config.toml
n_layer = 11
d_model = 128
n_head = 4
n_kv_head = 2
head_dim = 64
d_mlp = 256
vocab_size = 2469
activation = "swiglu"
norm = "rmsnorm"
norm_place = "pre"
norm_eps = 1e-06
positions = "rope"
rope_base = 10000.0
rope_fraction = 1.0
qk_norm = false
attn_scale = 0.125
bias = "qkv"
tie_embeddings = true
parallel_block = true
extras = ["capped logits"]
init = "uniform"
init_std_qkv = 0.0493
init_std_o = 0.0493
init_std_up = 0.0493
init_std_down = 0.0
optimizer = "cautious_adamw"
lr = 0.00228
lr_mult_up = 1.25
beta1 = 0.9
beta2 = 0.98
lr_head = 0.01
grad_clip = 2.0
warmup_steps = 251
schedule = "wsd"
decay_fraction = 1.0
decay_shape = "linear"
final_lr_fraction = 0.1
batch_tokens = 32768
seq_len = 1024
doc_mask = true
train_tokens = 111600000
steps = 3406
dataset = "wikipedia_en"
Each number is 50 + 15 x the weight over its row's rms, rounded and kept within 0 to 99. Layers, rows and columns count from 0. The size before them is the row's rms in percent of the matrix's.

# layer 5 attention query, 256x128, rms 0.0909, rows 18-36,82-99, columns 0-127
107:54 39 55 56 61 43 68 71 74 64 35 52 70 33 29 43 57 39 66 75 58 69 68 42 34 57 75 75 49 59 54 65 54 40 20 59 49 64 69 47 36 24 61 39 74 56 46 55 28 45 67 38 29 49 33 67 39 33 36 67 39 56 57 29 47 64 61 64 55 51 56 28 49 68 59 50 76 54 60 47 65 42 63 48 72 55 56 70 29 69 78 46 49 29 77 20 31 57 72 56 45 86 68 62 68 45 71 39 26 46 28 61 50 53 59 57 59 42 56 60 41 36 43 52 12 48 53 68
099:75 49 46 40 35 31 29 47 32 35 39 53 30 51 47 36 66 61 57 40 39 18 55 68 56 64 42 47 48 67 71 53 47 65 48 65 73 53 50 45 57 54 58 26 77 31 62 47 56 62 36 50 35 99 49 51 82 50 74 45 40 44 42 22 58 71 54 61 55 34 28 49 41 33 64 30 30 57 33 51 62 47 42 61 62 63 39 84 71 52 63 46 51 20 26 76 60 56 60 49 60 45 31 47 63 35 44 61 36 48 30 60 48 38 50 33 36 48 24 51 28 36 58 36 38 76 50 18
081:52 44 67 46 43 54 47 47 45 45 76 33 52 44 53 30 36 49 51 41 93 36 41 58 41 46 65 56 66 27 54 70 37 41 49 29 56 35 57 78 37 42 46 40 33 21 61 48 35 64 59 77 61 54 78 83 34 29 52 61 68 50 76 54 37 55 70 54 37 68 71 61 55 53 90 57 65 68 51 68 40 54 99 39 74 50 62 29 74 41 57 58 59 59 47 51 50 53 49 86 37 61 59 60 35 38 54 46 23 41 46 43 45 37 66 81 42 51 51 58 54 34 50 63 44 50 48 59
083:51 46 46 34 51 73 62 35 28 59 26 71 77 40 41 46 45 46 69 52 41 38 38 61 55 43 59 69 66 71 71 54 48 71 43 42 25 42 49 76 53 42 67 64 57 52 38 66 44 40 24 17 58 69 34 57 43 39 81 56 55 56 55 77 62 52 39 60 59 28 50 62 62 45 52 85 67 41 28 52 53 48 74 38 15 27 59 55 77 31 41 59 46 29 38 67 57 50 65 14 46 64 57 46 06 42 61 40 40 40 49 13 53 42 51 43 37 62 57 46 51 43 63 54 64 66 57 60
137:79 41 50 27 32 66 36 47 52 43 17 52 29 50 59 48 47 71 54 39 19 37 64 48 73 59 44 68 32 74 69 63 64 66 66 51 32 45 71 23 59 75 52 18 44 72 45 39 65 60 52 54 62 39 72 59 82 32 39 41 49 39 58 47 58 40 70 46 57 44 50 49 55 18 35 59 17 26 59 59 59 43 34 57 82 64 44 70 48 46 67 22 21 49 36 57 74 47 64 41 40 44 50 57 48 59 40 57 86 42 43 40 36 41 63 36 62 39 66 36 39 56 57 39 63 39 54 44
099:45 79 56 26 40 56 36 52 61 38 34 64 30 46 64 61 46 66 76 28 44 34 54 47 33 60 46 54 00 60 46 51 55 54 75 64 36 36 61 48 66 71 29 54 13 78 48 47 59 53 47 34 51 46 60 64 53 67 57 56 41 54 88 38 35 37 54 30 49 50 51 19 37 37 33 53 54 01 65 66 44 40 50 77 62 57 58 38 45 73 52 48 45 63 26 65 54 74 69 45 33 58 54 57 39 59 42 67 81 33 41 45 39 59 43 52 55 36 40 59 47 57 56 53 39 38 52 55
096:56 32 73 66 58 60 41 43 62 55 42 15 11 79 35 34 49 48 50 41 20 52 37 48 48 55 28 39 28 69 65 36 78 41 37 50 59 31 66 50 50 27 46 49 40 58 61 35 46 66 42 59 52 35 58 51 61 64 53 43 17 16 42 64 42 69 42 54 53 75 55 62 77 51 60 31 18 68 09 68 45 67 56 53 49 47 39 47 66 33 45 52 39 63 25 56 70 40 62 64 63 62 53 54 41 63 72 56 37 50 81 54 62 64 36 53 56 44 22 67 51 64 42 40 34 34 52 51
092:62 51 50 69 34 52 74 80 57 45 39 59 50 31 64 55 63 59 59 76 71 80 56 73 60 65 57 61 29 37 65 59 52 27 69 62 60 61 42 53 47 71 54 58 63 27 69 67 43 10 46 37 24 48 30 52 32 60 13 45 43 37 57 56 36 58 59 45 37 31 20 55 40 34 62 30 67 54 67 27 34 34 71 12 51 53 58 41 31 45 52 64 55 51 56 30 45 38 75 27 32 73 64 43 32 40 52 53 57 50 65 53 55 38 46 61 53 54 64 59 59 20 56 54 25 65 43 50
093:50 49 51 41 51 50 42 44 47 61 51 49 50 51 43 55 54 80 40 16 27 27 30 40 53 49 37 62 27 58 48 47 87 60 30 44 79 67 53 55 79 64 37 52 41 88 35 38 35 44 46 57 83 63 52 43 63 30 53 49 70 48 51 21 46 53 51 25 60 36 40 28 61 46 33 52 59 22 71 58 59 50 14 63 50 41 35 56 58 45 56 51 35 53 39 74 41 66 17 49 63 39 24 71 63 55 39 61 64 38 36 44 71 50 65 37 34 54 30 62 22 50 63 42 56 82 64 50
101:34 29 61 41 64 64 68 40 45 42 44 43 74 38 40 60 37 26 60 66 46 46 50 40 44 53 67 75 82 35 58 52 58 55 69 68 58 28 20 62 39 41 51 68 34 83 52 59 50 62 46 47 40 74 54 59 39 40 34 65 46 48 49 52 55 37 52 49 54 40 49 55 84 71 72 68 66 81 46 33 27 52 65 44 43 37 64 58 69 53 33 57 58 66 54 52 44 11 66 65 56 47 55 38 34 38 32 49 40 58 56 39 83 49 31 27 88 69 65 48 77 29 42 69 79 46 37 47
090:40 21 35 61 50 57 60 32 53 70 74 33 71 56 20 46 50 40 27 67 67 80 23 52 38 34 43 46 68 40 11 54 63 58 43 64 39 34 30 39 33 43 34 77 50 62 31 54 55 72 63 70 27 47 62 37 42 46 46 56 43 66 86 35 64 65 32 72 45 51 78 58 34 55 74 51 61 65 52 66 45 54 57 57 47 57 49 64 41 27 29 67 76 45 57 30 24 68 53 59 53 60 53 47 91 48 45 30 60 54 70 62 55 62 62 42 39 33 52 40 33 35 54 55 49 44 54 52
092:42 54 33 41 41 34 55 92 64 37 43 68 75 58 53 72 45 61 68 53 47 53 69 61 44 40 26 25 35 63 59 47 74 28 53 69 44 38 34 56 59 44 28 46 42 12 61 36 34 28 60 74 50 36 60 36 60 55 50 46 27 59 21 40 39 54 46 68 18 42 43 46 42 58 62 30 58 38 55 43 74 50 37 73 43 41 50 78 35 48 57 63 53 71 53 57 40 57 66 51 57 44 33 74 81 52 52 78 51 40 47 54 57 41 38 65 42 90 32 52 52 64 35 29 42 30 74 53
100:52 31 65 42 68 67 24 46 31 40 40 61 34 49 48 88 48 86 33 43 61 34 74 42 72 48 50 39 43 41 60 65 70 65 71 48 56 44 58 42 48 48 63 40 47 51 37 39 58 57 61 83 34 58 65 51 36 41 52 37 58 45 60 61 78 35 51 55 24 43 41 34 57 32 41 31 41 40 55 38 64 57 07 83 55 66 37 47 53 51 65 29 51 58 27 34 54 69 40 58 41 47 04 70 63 50 36 53 56 22 53 44 16 37 56 52 50 54 48 72 27 68 47 43 67 48 62 59
097:50 42 77 43 48 41 31 37 70 56 35 30 67 37 53 50 66 79 70 81 60 52 43 72 44 23 36 48 51 29 55 59 51 46 42 53 37 63 46 66 40 32 46 45 69 65 53 57 51 44 46 41 77 55 20 50 53 42 30 57 27 26 58 26 20 53 31 56 59 19 36 75 54 39 50 57 67 81 67 41 50 63 37 59 55 37 64 60 76 36 65 28 55 34 64 57 50 58 66 45 54 41 52 64 59 62 62 62 16 49 40 22 29 43 31 68 51 76 61 56 34 25 42 68 48 28 36 67
107:28 54 63 64 54 61 56 65 59 52 74 36 71 69 59 48 23 42 35 51 63 44 39 60 50 53 53 46 61 27 41 43 33 21 44 51 53 65 27 65 50 35 43 71 59 42 37 67 33 41 76 59 58 71 28 61 30 29 29 31 54 30 30 44 45 47 31 38 49 40 45 52 69 81 62 53 63 76 40 25 24 50 59 36 34 28 60 36 48 33 55 66 70 55 72 46 29 57 59 73 54 63 75 27 56 36 51 30 41 72 41 36 80 32 44 62 36 59 75 45 67 43 36 82 55 42 58 68
081:43 38 58 62 65 67 53 49 41 39 72 52 67 48 50 41 49 54 35 42 74 48 48 61 48 38 41 62 50 44 56 42 30 38 36 23 55 45 46 64 27 30 31 72 72 63 66 66 39 45 62 86 54 50 27 48 37 16 42 25 50 40 40 57 45 51 49 41 59 50 29 49 65 68 45 78 55 54 34 37 39 63 56 33 50 38 59 35 31 51 68 56 65 62 54 16 46 37 51 59 55 55 77 58 37 26 39 45 33 69 26 14 80 47 36 77 24 64 70 39 62 57 36 82 49 26 61 74
129:48 26 45 55 40 56 33 40 29 26 40 46 36 56 61 42 60 52 65 29 31 38 66 45 49 56 36 42 28 77 60 45 65 60 73 57 36 16 84 06 60 75 53 32 55 55 55 43 50 64 49 42 62 44 93 45 65 67 52 60 58 57 68 58 52 49 55 54 49 44 65 52 35 36 31 43 44 45 43 70 57 55 48 51 85 63 47 71 65 70 58 33 29 45 21 66 87 35 39 39 47 43 16 61 31 49 46 66 48 41 70 53 36 43 60 32 65 49 34 43 34 56 62 41 47 72 39 34
080:56 36 32 38 56 51 73 37 47 60 65 40 88 60 56 67 38 30 37 73 77 66 59 46 57 61 49 32 62 57 45 57 58 44 29 48 60 73 42 68 45 18 25 55 51 38 42 44 40 60 66 61 41 83 56 48 52 20 33 40 43 37 31 56 74 58 42 49 44 39 51 41 56 58 44 31 33 44 26 35 48 70 76 64 24 34 25 44 32 20 52 70 75 38 73 46 34 52 31 45 74 58 76 48 73 46 59 28 50 29 36 79 56 36 45 55 35 56 37 47 54 46 42 75 40 39 37 50
076:41 55 69 51 39 54 47 58 44 57 71 53 50 64 58 46 42 58 29 41 70 29 36 34 47 52 36 59 35 10 40 52 25 20 30 58 32 63 25 61 52 27 36 55 40 34 48 54 31 21 68 64 64 57 14 55 32 16 65 33 57 62 51 60 63 57 66 17 36 26 50 48 60 65 49 47 63 14 61 48 49 52 56 53 70 44 33 26 34 26 49 58 49 60 57 37 55 57 44 70 62 46 33 31 66 49 56 25 46 21 30 40 43 39 54 57 48 69 66 72 46 53 47 75 68 30 55 41
107:36 61 32 56 57 45 82 36 75 47 65 39 77 58 42 38 62 48 82 49 61 37 65 37 36 55 67 78 68 47 42 38 25 34 31 44 42 27 40 53 54 26 64 53 69 95 50 46 67 25 22 50 63 57 42 46 39 70 61 56 59 34 52 63 50 38 67 73 42 42 62 44 60 49 49 26 65 37 29 43 48 40 52 52 60 39 42 51 42 60 39 36 47 55 40 26 55 61 80 45 83 40 45 49 35 58 64 58 27 37 12 49 65 36 41 44 46 51 49 51 29 68 57 18 53 72 72 46
105:60 32 61 52 56 26 33 40 55 43 49 66 13 61 47 72 41 70 66 73 54 27 40 72 40 47 43 55 64 41 69 37 49 60 32 62 57 27 52 44 33 87 35 40 28 55 50 76 74 82 43 35 65 47 51 48 70 46 40 41 51 39 44 58 33 52 67 59 73 45 47 17 66 41 57 34 59 22 45 35 75 53 54 48 59 70 61 58 66 42 56 44 48 40 39 66 62 52 46 54 36 44 44 79 44 59 58 54 30 20 68 74 56 40 58 10 53 49 52 51 29 54 57 31 27 54 47 18
103:31 85 55 33 58 48 72 43 38 40 54 18 41 23 40 65 56 32 53 64 48 60 66 55 35 48 40 54 41 34 33 57 57 54 53 60 41 58 55 19 47 62 32 46 22 46 44 53 47 58 69 54 47 63 62 50 48 36 74 37 49 42 48 70 68 59 36 65 47 50 32 61 28 28 60 69 33 33 77 57 35 35 64 46 40 20 43 39 56 36 31 42 45 47 37 56 22 72 60 70 46 31 76 61 70 52 74 82 68 57 39 54 44 29 61 76 66 73 66 17 24 56 60 54 41 46 66 68
090:69 59 34 56 46 41 32 60 62 39 59 69 40 40 57 44 35 45 47 67 51 71 58 35 28 55 32 32 88 56 51 47 25 67 34 57 15 63 38 54 48 55 93 34 40 41 46 48 74 44 56 52 56 37 14 67 56 38 66 64 40 67 33 69 21 39 37 65 56 50 56 69 52 71 44 32 73 25 44 57 45 47 71 32 59 48 44 59 51 41 34 31 51 53 24 35 35 50 66 26 45 49 56 41 39 34 32 37 76 56 49 41 47 31 51 46 03 67 44 68 61 43 54 55 49 40 38 70
112:80 54 71 38 41 39 42 24 48 43 16 58 54 75 59 44 55 51 43 28 28 60 43 46 72 55 48 38 31 63 78 67 60 85 44 70 68 65 76 53 63 53 68 33 30 43 36 24 62 54 51 41 58 43 50 27 61 61 30 40 49 44 68 29 64 50 65 50 52 46 48 34 55 34 31 68 60 47 60 55 73 46 25 49 68 73 53 78 60 46 55 48 21 30 49 61 78 46 48 27 48 38 29 72 66 40 66 56 47 53 60 67 58 70 61 40 31 39 18 56 45 38 58 38 72 47 61 33
108:50 54 31 64 38 32 41 37 35 33 54 29 29 61 38 16 62 47 51 36 61 52 65 78 52 49 25 46 43 35 46 61 67 50 24 45 57 58 53 58 42 76 59 48 30 46 34 34 46 36 63 62 42 43 55 18 76 50 37 24 50 64 45 25 40 46 40 53 36 73 35 48 47 61 45 43 47 59 44 42 66 45 39 20 45 52 25 29 66 42 18 53 46 43 43 91 66 73 36 32 68 15 50 61 77 26 69 60 44 55 58 55 66 61 54 65 55 62 28 41 48 45 55 46 77 39 80 56
100:46 55 50 53 70 57 63 54 45 55 53 53 62 58 57 27 64 70 54 12 09 37 29 46 10 71 34 73 66 49 38 78 50 52 35 36 27 67 20 25 57 69 33 54 48 44 58 43 07 62 64 52 39 31 42 43 48 73 56 58 63 66 61 31 59 40 54 42 52 46 32 65 41 32 42 41 68 43 33 39 55 32 53 29 88 39 68 76 45 68 41 64 34 45 60 57 70 35 63 31 47 65 26 52 48 58 51 45 45 57 66 62 56 60 44 59 49 45 40 63 29 41 54 36 61 68 63 54
096:52 70 46 58 37 48 83 28 73 47 63 45 35 64 61 20 67 14 39 46 72 39 46 55 37 31 69 55 61 36 21 31 43 19 67 51 52 64 30 51 11 33 46 57 56 83 44 67 41 41 06 72 72 61 31 54 63 49 25 42 38 46 53 47 50 09 42 57 61 66 58 46 48 58 53 41 57 37 61 34 60 38 54 47 46 45 53 42 48 57 56 53 42 20 45 41 78 29 49 41 43 40 48 56 53 46 43 41 35 63 28 24 54 57 49 61 35 68 44 69 43 34 37 53 68 53 51 56
117:60 30 80 08 61 67 51 73 43 49 27 65 50 35 36 50 59 42 46 56 19 61 28 48 71 49 47 50 68 61 46 63 76 30 30 45 54 56 50 35 68 70 39 52 30 34 64 73 57 43 75 42 46 62 65 38 41 49 54 60 50 29 20 48 45 72 73 40 75 65 55 39 52 65 68 74 54 51 50 67 52 43 60 55 56 70 50 22 65 39 62 43 27 67 47 75 49 38 37 73 48 37 41 55 41 51 28 70 31 64 62 58 64 57 40 47 23 55 36 24 32 57 59 22 34 31 58 41
106:38 73 49 26 52 63 79 46 40 46 64 47 81 59 56 51 38 36 29 73 72 63 57 38 26 83 37 59 57 35 35 42 27 53 62 69 63 76 40 62 45 53 70 63 28 34 25 33 32 38 39 48 69 66 36 45 36 50 74 61 60 69 61 59 31 51 53 47 67 54 34 62 57 57 38 60 38 59 51 32 15 42 62 50 16 54 72 43 65 34 40 44 64 70 43 33 44 59 42 31 59 56 52 34 37 53 57 73 71 67 33 46 46 47 65 29 53 73 46 46 43 42 30 85 49 69 31 61
109:74 72 77 65 62 29 59 35 77 49 36 76 47 30 35 55 49 53 43 32 48 32 65 28 49 36 48 53 75 22 54 58 81 39 39 51 45 35 54 46 66 55 44 45 41 31 59 63 35 55 47 33 43 64 30 54 43 43 50 50 43 58 46 79 71 62 34 41 19 34 51 54 74 52 59 26 30 73 50 54 47 60 72 78 65 68 51 73 41 83 68 69 44 62 54 25 32 71 48 44 63 56 53 58 56 62 27 44 32 53 43 49 54 64 54 44 80 53 55 45 09 64 34 41 38 62 34 43
103:21 39 44 59 86 53 28 53 60 63 64 76 33 59 34 72 60 55 81 73 51 45 49 32 47 22 45 69 55 46 75 37 47 48 59 61 50 26 59 53 48 55 50 73 58 54 40 53 76 42 42 31 73 69 58 51 56 51 40 38 25 51 64 31 66 60 49 43 42 50 59 40 73 56 72 59 40 39 68 52 69 51 37 51 36 47 46 27 33 62 42 50 38 38 60 45 69 81 63 73 63 59 40 76 65 58 60 58 28 55 80 41 76 56 31 53 22 40 40 27 67 39 32 44 74 37 34 25
091:58 87 55 38 55 38 16 70 38 57 53 52 65 47 73 64 31 59 49 71 40 41 36 62 28 99 41 57 41 56 59 48 65 62 43 39 55 58 79 58 45 53 62 15 46 53 39 26 22 53 60 51 58 33 70 45 60 69 70 48 61 55 48 23 32 39 66 47 68 51 50 55 26 30 43 61 34 35 33 76 22 40 49 34 57 72 56 33 56 43 51 69 47 50 42 33 43 49 63 58 41 38 41 56 26 60 46 24 64 31 59 68 63 67 61 49 69 74 49 36 65 48 69 62 37 43 52 59
106:46 51 45 44 68 60 39 32 48 38 60 44 67 12 50 35 52 35 89 74 47 53 52 66 45 17 32 68 68 41 56 39 35 50 55 71 45 51 44 38 53 45 57 31 54 65 51 51 56 40 40 30 71 61 35 18 33 73 49 62 55 56 66 62 49 39 44 52 31 44 79 48 60 63 75 41 64 51 35 54 49 55 33 65 56 46 67 50 70 65 33 47 53 23 58 34 21 72 65 71 53 41 59 68 39 56 53 67 38 62 41 38 77 20 53 57 25 56 34 55 27 66 22 69 67 29 75 56
149:34 58 56 58 58 67 58 60 56 50 70 46 60 51 27 48 41 46 38 72 73 68 58 55 37 41 56 39 69 26 30 53 27 29 35 50 45 74 22 64 23 34 27 73 66 29 60 63 32 34 60 60 56 70 43 56 23 40 49 49 38 56 44 75 47 62 35 30 53 55 52 66 51 84 57 40 65 47 55 34 21 35 66 39 24 48 56 24 25 26 46 75 72 52 72 33 25 61 65 38 59 72 52 36 69 62 64 42 43 54 30 39 68 40 48 51 41 53 70 52 64 37 56 69 49 30 34 64
078:46 52 40 44 50 37 54 55 62 71 59 51 74 25 44 48 58 47 24 66 55 57 70 33 37 21 69 39 71 42 36 47 34 35 61 62 60 61 45 53 30 31 26 61 45 42 46 61 29 30 51 48 79 69 39 70 08 60 38 51 39 41 51 79 51 51 35 64 48 76 48 67 52 76 80 56 61 51 67 56 25 39 70 37 50 35 71 22 33 44 67 66 65 75 74 31 45 38 61 43 63 53 64 56 59 40 56 46 37 52 31 26 74 50 44 58 44 65 69 47 89 41 50 72 45 46 56 52
125:83 46 51 71 30 27 42 52 54 61 50 63 39 64 70 45 64 65 69 48 47 46 52 40 72 47 58 45 59 58 63 54 59 82 58 42 47 58 61 34 48 43 66 28 50 72 42 43 81 88 43 35 64 39 44 46 86 52 43 58 71 55 34 21 28 44 48 77 63 41 46 23 32 28 34 30 37 52 58 62 52 66 48 63 67 52 53 82 55 55 61 43 38 27 38 61 76 26 31 51 58 40 41 60 38 51 59 67 43 34 52 59 35 62 81 33 49 34 45 63 22 39 64 21 40 61 59 35
096:72 64 66 58 53 43 51 59 50 42 62 50 34 36 51 47 58 57 18 47 62 59 39 44 22 58 69 65 81 21 59 53 63 43 38 37 61 60 16 65 40 42 37 64 56 42 75 57 27 44 66 55 70 51 59 82 32 37 55 38 42 71 58 61 57 60 18 44 65 66 37 41 39 63 74 26 56 33 54 41 59 70 88 48 54 54 50 35 37 30 48 88 61 47 68 36 42 54 40 15 36 63 53 47 47 57 59 33 48 51 19 44 48 29 55 40 71 47 62 59 66 38 46 56 46 50 16 61
# layer 5 attention key, 128x128, rms 0.0833, rows 18-35, columns 0-127
109:56 29 41 46 55 31 31 40 55 44 22 45 42 38 57 60 53 62 44 61 74 36 61 33 52 49 36 58 56 62 67 46 73 86 55 46 26 37 71 49 62 48 76 55 25 43 63 56 50 53 57 55 49 56 64 55 47 69 36 68 22 74 33 60 38 57 58 50 65 38 37 64 43 28 46 61 30 81 48 27 62 54 63 71 59 40 20 40 38 63 36 15 60 25 31 81 68 51 37 38 30 48 64 65 36 57 50 67 56 34 32 44 14 57 66 23 60 39 49 62 59 20 56 44 40 65 39 56
070:29 57 36 58 61 57 49 48 53 29 69 39 35 59 59 75 73 41 58 39 66 43 66 33 24 66 47 44 44 57 36 65 58 37 32 39 54 55 47 87 53 45 52 65 37 66 24 61 49 59 30 34 76 44 39 70 61 63 37 55 34 52 75 65 53 63 78 27 41 37 37 77 31 61 79 57 53 34 79 57 34 58 68 38 14 38 46 52 36 68 61 25 76 69 46 43 39 50 73 55 54 54 42 35 44 35 48 40 69 61 61 69 77 58 49 64 50 55 44 45 67 31 59 74 27 67 46 32
132:61 36 30 36 36 60 44 50 50 35 45 44 32 59 60 69 51 47 51 20 21 52 62 50 81 56 33 55 39 69 58 78 71 56 43 59 34 48 68 45 65 65 51 53 28 47 51 39 45 76 54 43 46 53 41 48 73 46 40 67 29 52 53 35 35 55 69 47 46 43 43 35 60 44 46 44 28 47 18 76 88 50 22 39 67 67 38 56 80 53 34 36 12 64 28 71 84 66 66 59 55 55 32 77 28 41 57 44 55 20 60 47 59 77 38 36 51 51 54 55 38 56 57 47 41 62 66 34
114:42 60 41 44 32 36 51 37 34 42 30 43 50 43 36 46 69 49 43 39 40 36 47 56 56 49 37 57 22 66 51 26 72 65 53 42 45 19 79 38 67 59 55 23 47 66 34 33 66 73 46 51 44 64 59 20 77 69 71 53 80 53 86 32 50 35 35 57 37 65 57 45 34 33 44 37 45 58 51 66 86 72 19 71 52 79 39 55 71 42 37 44 41 40 44 60 54 38 51 69 35 53 37 71 38 43 69 55 62 41 51 74 36 67 38 31 59 43 30 53 47 63 74 42 37 65 65 32
079:18 54 52 76 37 71 66 73 46 62 63 66 61 45 47 59 34 40 36 55 73 40 54 52 37 50 54 44 61 42 53 29 47 27 63 64 40 42 21 41 50 37 28 43 74 38 68 59 66 59 61 44 64 41 36 40 35 51 70 72 40 20 66 51 60 68 45 59 37 77 63 40 56 48 48 56 53 62 42 55 19 40 70 57 59 12 75 65 42 64 52 85 77 42 52 54 39 51 57 51 65 53 59 18 51 59 61 69 44 82 76 54 42 24 65 68 38 42 50 52 61 53 31 85 55 63 37 48
122:35 29 68 62 57 80 46 53 72 60 57 42 69 04 57 55 37 52 60 59 44 70 43 35 49 34 78 46 63 33 35 72 54 41 47 71 45 38 31 62 36 36 47 61 64 53 55 66 40 44 52 61 64 53 39 58 22 43 60 71 44 24 44 56 40 49 38 48 40 52 70 63 42 71 75 55 79 65 59 03 38 31 50 36 27 20 81 45 46 44 43 67 70 53 50 36 27 37 55 63 61 57 50 31 37 66 42 36 42 70 47 30 51 37 53 56 53 56 72 63 59 41 31 69 54 30 65 45
108:45 58 58 55 16 24 47 46 79 52 56 52 74 42 36 59 40 47 56 64 82 60 60 63 43 24 46 40 52 52 36 32 49 41 58 48 26 62 43 48 18 42 44 47 36 45 45 61 47 02 55 29 40 64 34 45 35 49 51 25 46 43 41 81 28 50 65 36 31 24 51 49 58 70 50 34 39 54 73 58 52 26 88 55 62 64 69 36 62 68 62 85 81 66 67 37 47 41 57 67 60 56 31 52 39 55 45 46 62 50 62 61 21 29 56 49 42 36 68 53 39 52 48 69 56 39 60 59
087:53 28 72 17 63 58 28 54 65 52 55 45 60 37 63 37 77 50 56 43 65 32 62 66 45 64 28 39 40 77 77 46 51 59 40 50 52 55 80 22 84 55 53 53 30 37 37 59 44 63 27 63 30 43 50 42 38 84 52 49 38 42 47 54 75 62 56 57 68 64 46 63 24 23 65 42 48 61 27 58 53 69 64 58 77 68 61 72 64 74 64 22 21 37 42 68 52 30 42 72 39 54 51 53 48 42 72 50 27 41 49 57 34 43 41 45 33 37 44 63 33 60 66 43 70 63 40 46
103:43 32 56 54 64 69 64 66 28 54 53 14 76 39 31 65 42 51 45 59 36 57 48 60 68 51 23 33 60 18 29 63 30 54 65 78 55 57 17 62 35 31 54 49 81 53 65 32 53 35 39 52 45 38 29 67 47 55 49 36 35 53 38 66 64 55 25 29 54 48 52 69 63 49 59 35 63 49 45 46 37 38 61 31 34 39 61 30 33 39 40 72 80 65 46 45 33 65 67 42 62 43 49 39 66 51 37 31 74 58 40 40 69 46 64 54 66 68 59 72 74 52 27 84 39 51 30 60
104:70 55 53 64 44 29 38 35 46 61 46 71 27 54 35 58 45 60 58 25 25 47 42 54 63 25 16 56 37 76 42 49 51 52 56 46 42 45 70 30 71 37 48 21 27 52 57 34 38 80 35 67 48 48 75 35 74 57 32 34 46 57 69 44 60 28 52 55 54 46 65 35 51 27 46 37 58 32 51 77 83 67 40 49 58 77 23 55 56 67 46 44 18 46 44 64 75 61 54 49 64 41 27 65 74 50 50 47 43 44 54 54 20 58 41 43 24 46 36 36 35 51 69 55 66 56 55 19
109:63 68 39 55 31 27 47 47 22 38 52 67 50 71 59 45 50 50 63 31 67 61 71 61 57 67 37 73 40 70 69 73 49 59 32 38 43 94 52 31 52 50 79 43 54 74 43 49 72 41 45 64 16 54 43 56 45 55 47 58 64 45 22 44 33 80 47 33 68 64 60 22 63 48 33 50 26 51 51 82 46 51 46 58 42 52 32 63 59 28 50 41 42 74 32 58 56 46 33 42 35 28 21 68 49 47 61 50 68 28 50 53 31 48 56 58 42 61 27 44 72 43 72 52 28 74 60 52
108:64 40 49 52 62 62 74 59 51 52 59 29 47 58 66 48 47 42 49 65 81 59 30 54 43 71 54 64 31 27 19 45 58 68 24 40 38 50 46 60 62 53 69 49 25 53 76 62 62 40 35 13 59 54 67 46 32 17 33 50 57 70 42 56 76 50 71 63 66 43 73 54 44 70 55 63 68 45 69 52 33 47 65 39 27 12 53 57 53 62 68 45 55 53 39 54 32 48 58 47 70 23 58 21 33 45 38 42 28 72 35 51 68 51 60 33 60 88 44 61 64 54 52 37 64 71 42 49
096:25 36 57 49 82 54 66 51 57 55 59 55 59 73 51 66 30 40 50 36 69 63 60 39 54 29 57 50 40 26 62 40 41 32 64 65 58 66 23 56 29 17 17 84 46 57 47 38 54 31 76 43 63 51 61 67 65 32 36 57 60 52 39 69 39 44 39 56 32 45 44 74 72 73 57 38 80 37 61 56 15 39 61 40 40 36 43 40 54 33 56 59 58 66 81 63 40 43 50 43 45 70 69 27 56 41 45 40 72 80 30 30 73 30 45 63 42 48 46 59 45 53 41 53 53 27 41 67
101:58 59 31 52 49 56 30 41 06 50 33 63 27 51 58 59 57 44 10 70 45 46 57 40 28 71 41 50 17 68 61 43 71 64 56 51 42 48 75 58 65 60 60 35 19 53 67 69 54 67 47 51 34 65 63 49 69 52 45 42 34 49 34 77 63 48 59 57 40 60 61 59 31 49 63 54 55 26 24 71 44 45 29 66 41 49 45 32 67 51 35 23 29 54 22 72 62 44 42 37 46 57 58 29 37 55 40 38 38 19 42 63 34 50 54 47 53 51 44 38 75 60 86 42 41 62 41 25
179:29 52 57 66 64 66 57 63 63 68 66 46 56 36 46 50 33 42 36 57 67 68 43 51 36 32 71 55 61 15 49 55 45 29 43 56 46 63 23 65 26 26 36 65 74 49 60 50 43 28 71 55 62 56 40 55 30 29 50 50 50 39 40 52 44 56 39 47 55 45 56 57 54 72 64 46 74 63 63 34 16 34 64 34 39 24 78 34 39 38 48 79 92 65 50 34 20 44 61 44 56 67 71 28 52 54 56 35 53 78 38 35 64 34 45 67 51 53 72 49 65 36 28 76 53 40 43 71
108:44 47 45 72 56 52 61 69 65 69 54 41 58 36 53 57 29 42 54 47 67 61 50 58 42 55 67 46 54 14 43 44 39 18 55 58 59 51 12 69 29 41 37 60 69 43 70 59 35 40 61 58 67 63 51 61 20 20 52 46 52 49 41 43 32 63 38 43 43 33 51 47 47 88 52 44 58 50 41 19 32 32 73 36 33 27 57 42 31 36 63 65 85 46 50 29 33 55 65 50 47 69 72 38 57 71 56 31 58 53 29 34 52 44 50 69 59 69 77 52 58 57 22 71 48 31 34 74
089:69 68 34 34 46 37 59 49 40 25 50 47 48 79 50 63 74 42 63 26 42 28 43 67 54 55 29 33 35 92 48 53 50 60 61 46 41 60 67 42 78 55 37 43 27 39 29 30 67 40 36 66 60 58 60 38 42 47 51 56 70 58 60 35 62 61 54 43 25 65 63 48 50 44 28 50 28 36 44 74 84 61 51 53 50 78 28 63 53 59 53 39 38 56 55 59 77 32 36 48 29 60 52 67 40 19 64 56 38 43 58 73 29 59 32 29 52 35 13 42 51 62 68 30 65 71 59 53
077:44 55 40 47 75 34 30 77 68 55 79 63 71 37 32 21 37 54 28 58 55 47 63 49 53 39 44 35 54 52 37 66 43 38 30 60 49 58 28 51 31 52 61 60 63 50 54 50 32 24 50 70 72 76 44 75 56 56 55 62 56 55 54 66 31 41 47 35 56 10 64 46 64 64 50 62 54 62 45 58 30 61 63 25 32 19 91 47 46 54 42 52 83 69 36 46 30 71 46 77 53 57 52 34 45 37 76 54 42 84 49 42 64 33 50 56 55 50 33 40 58 45 40 70 33 32 57 63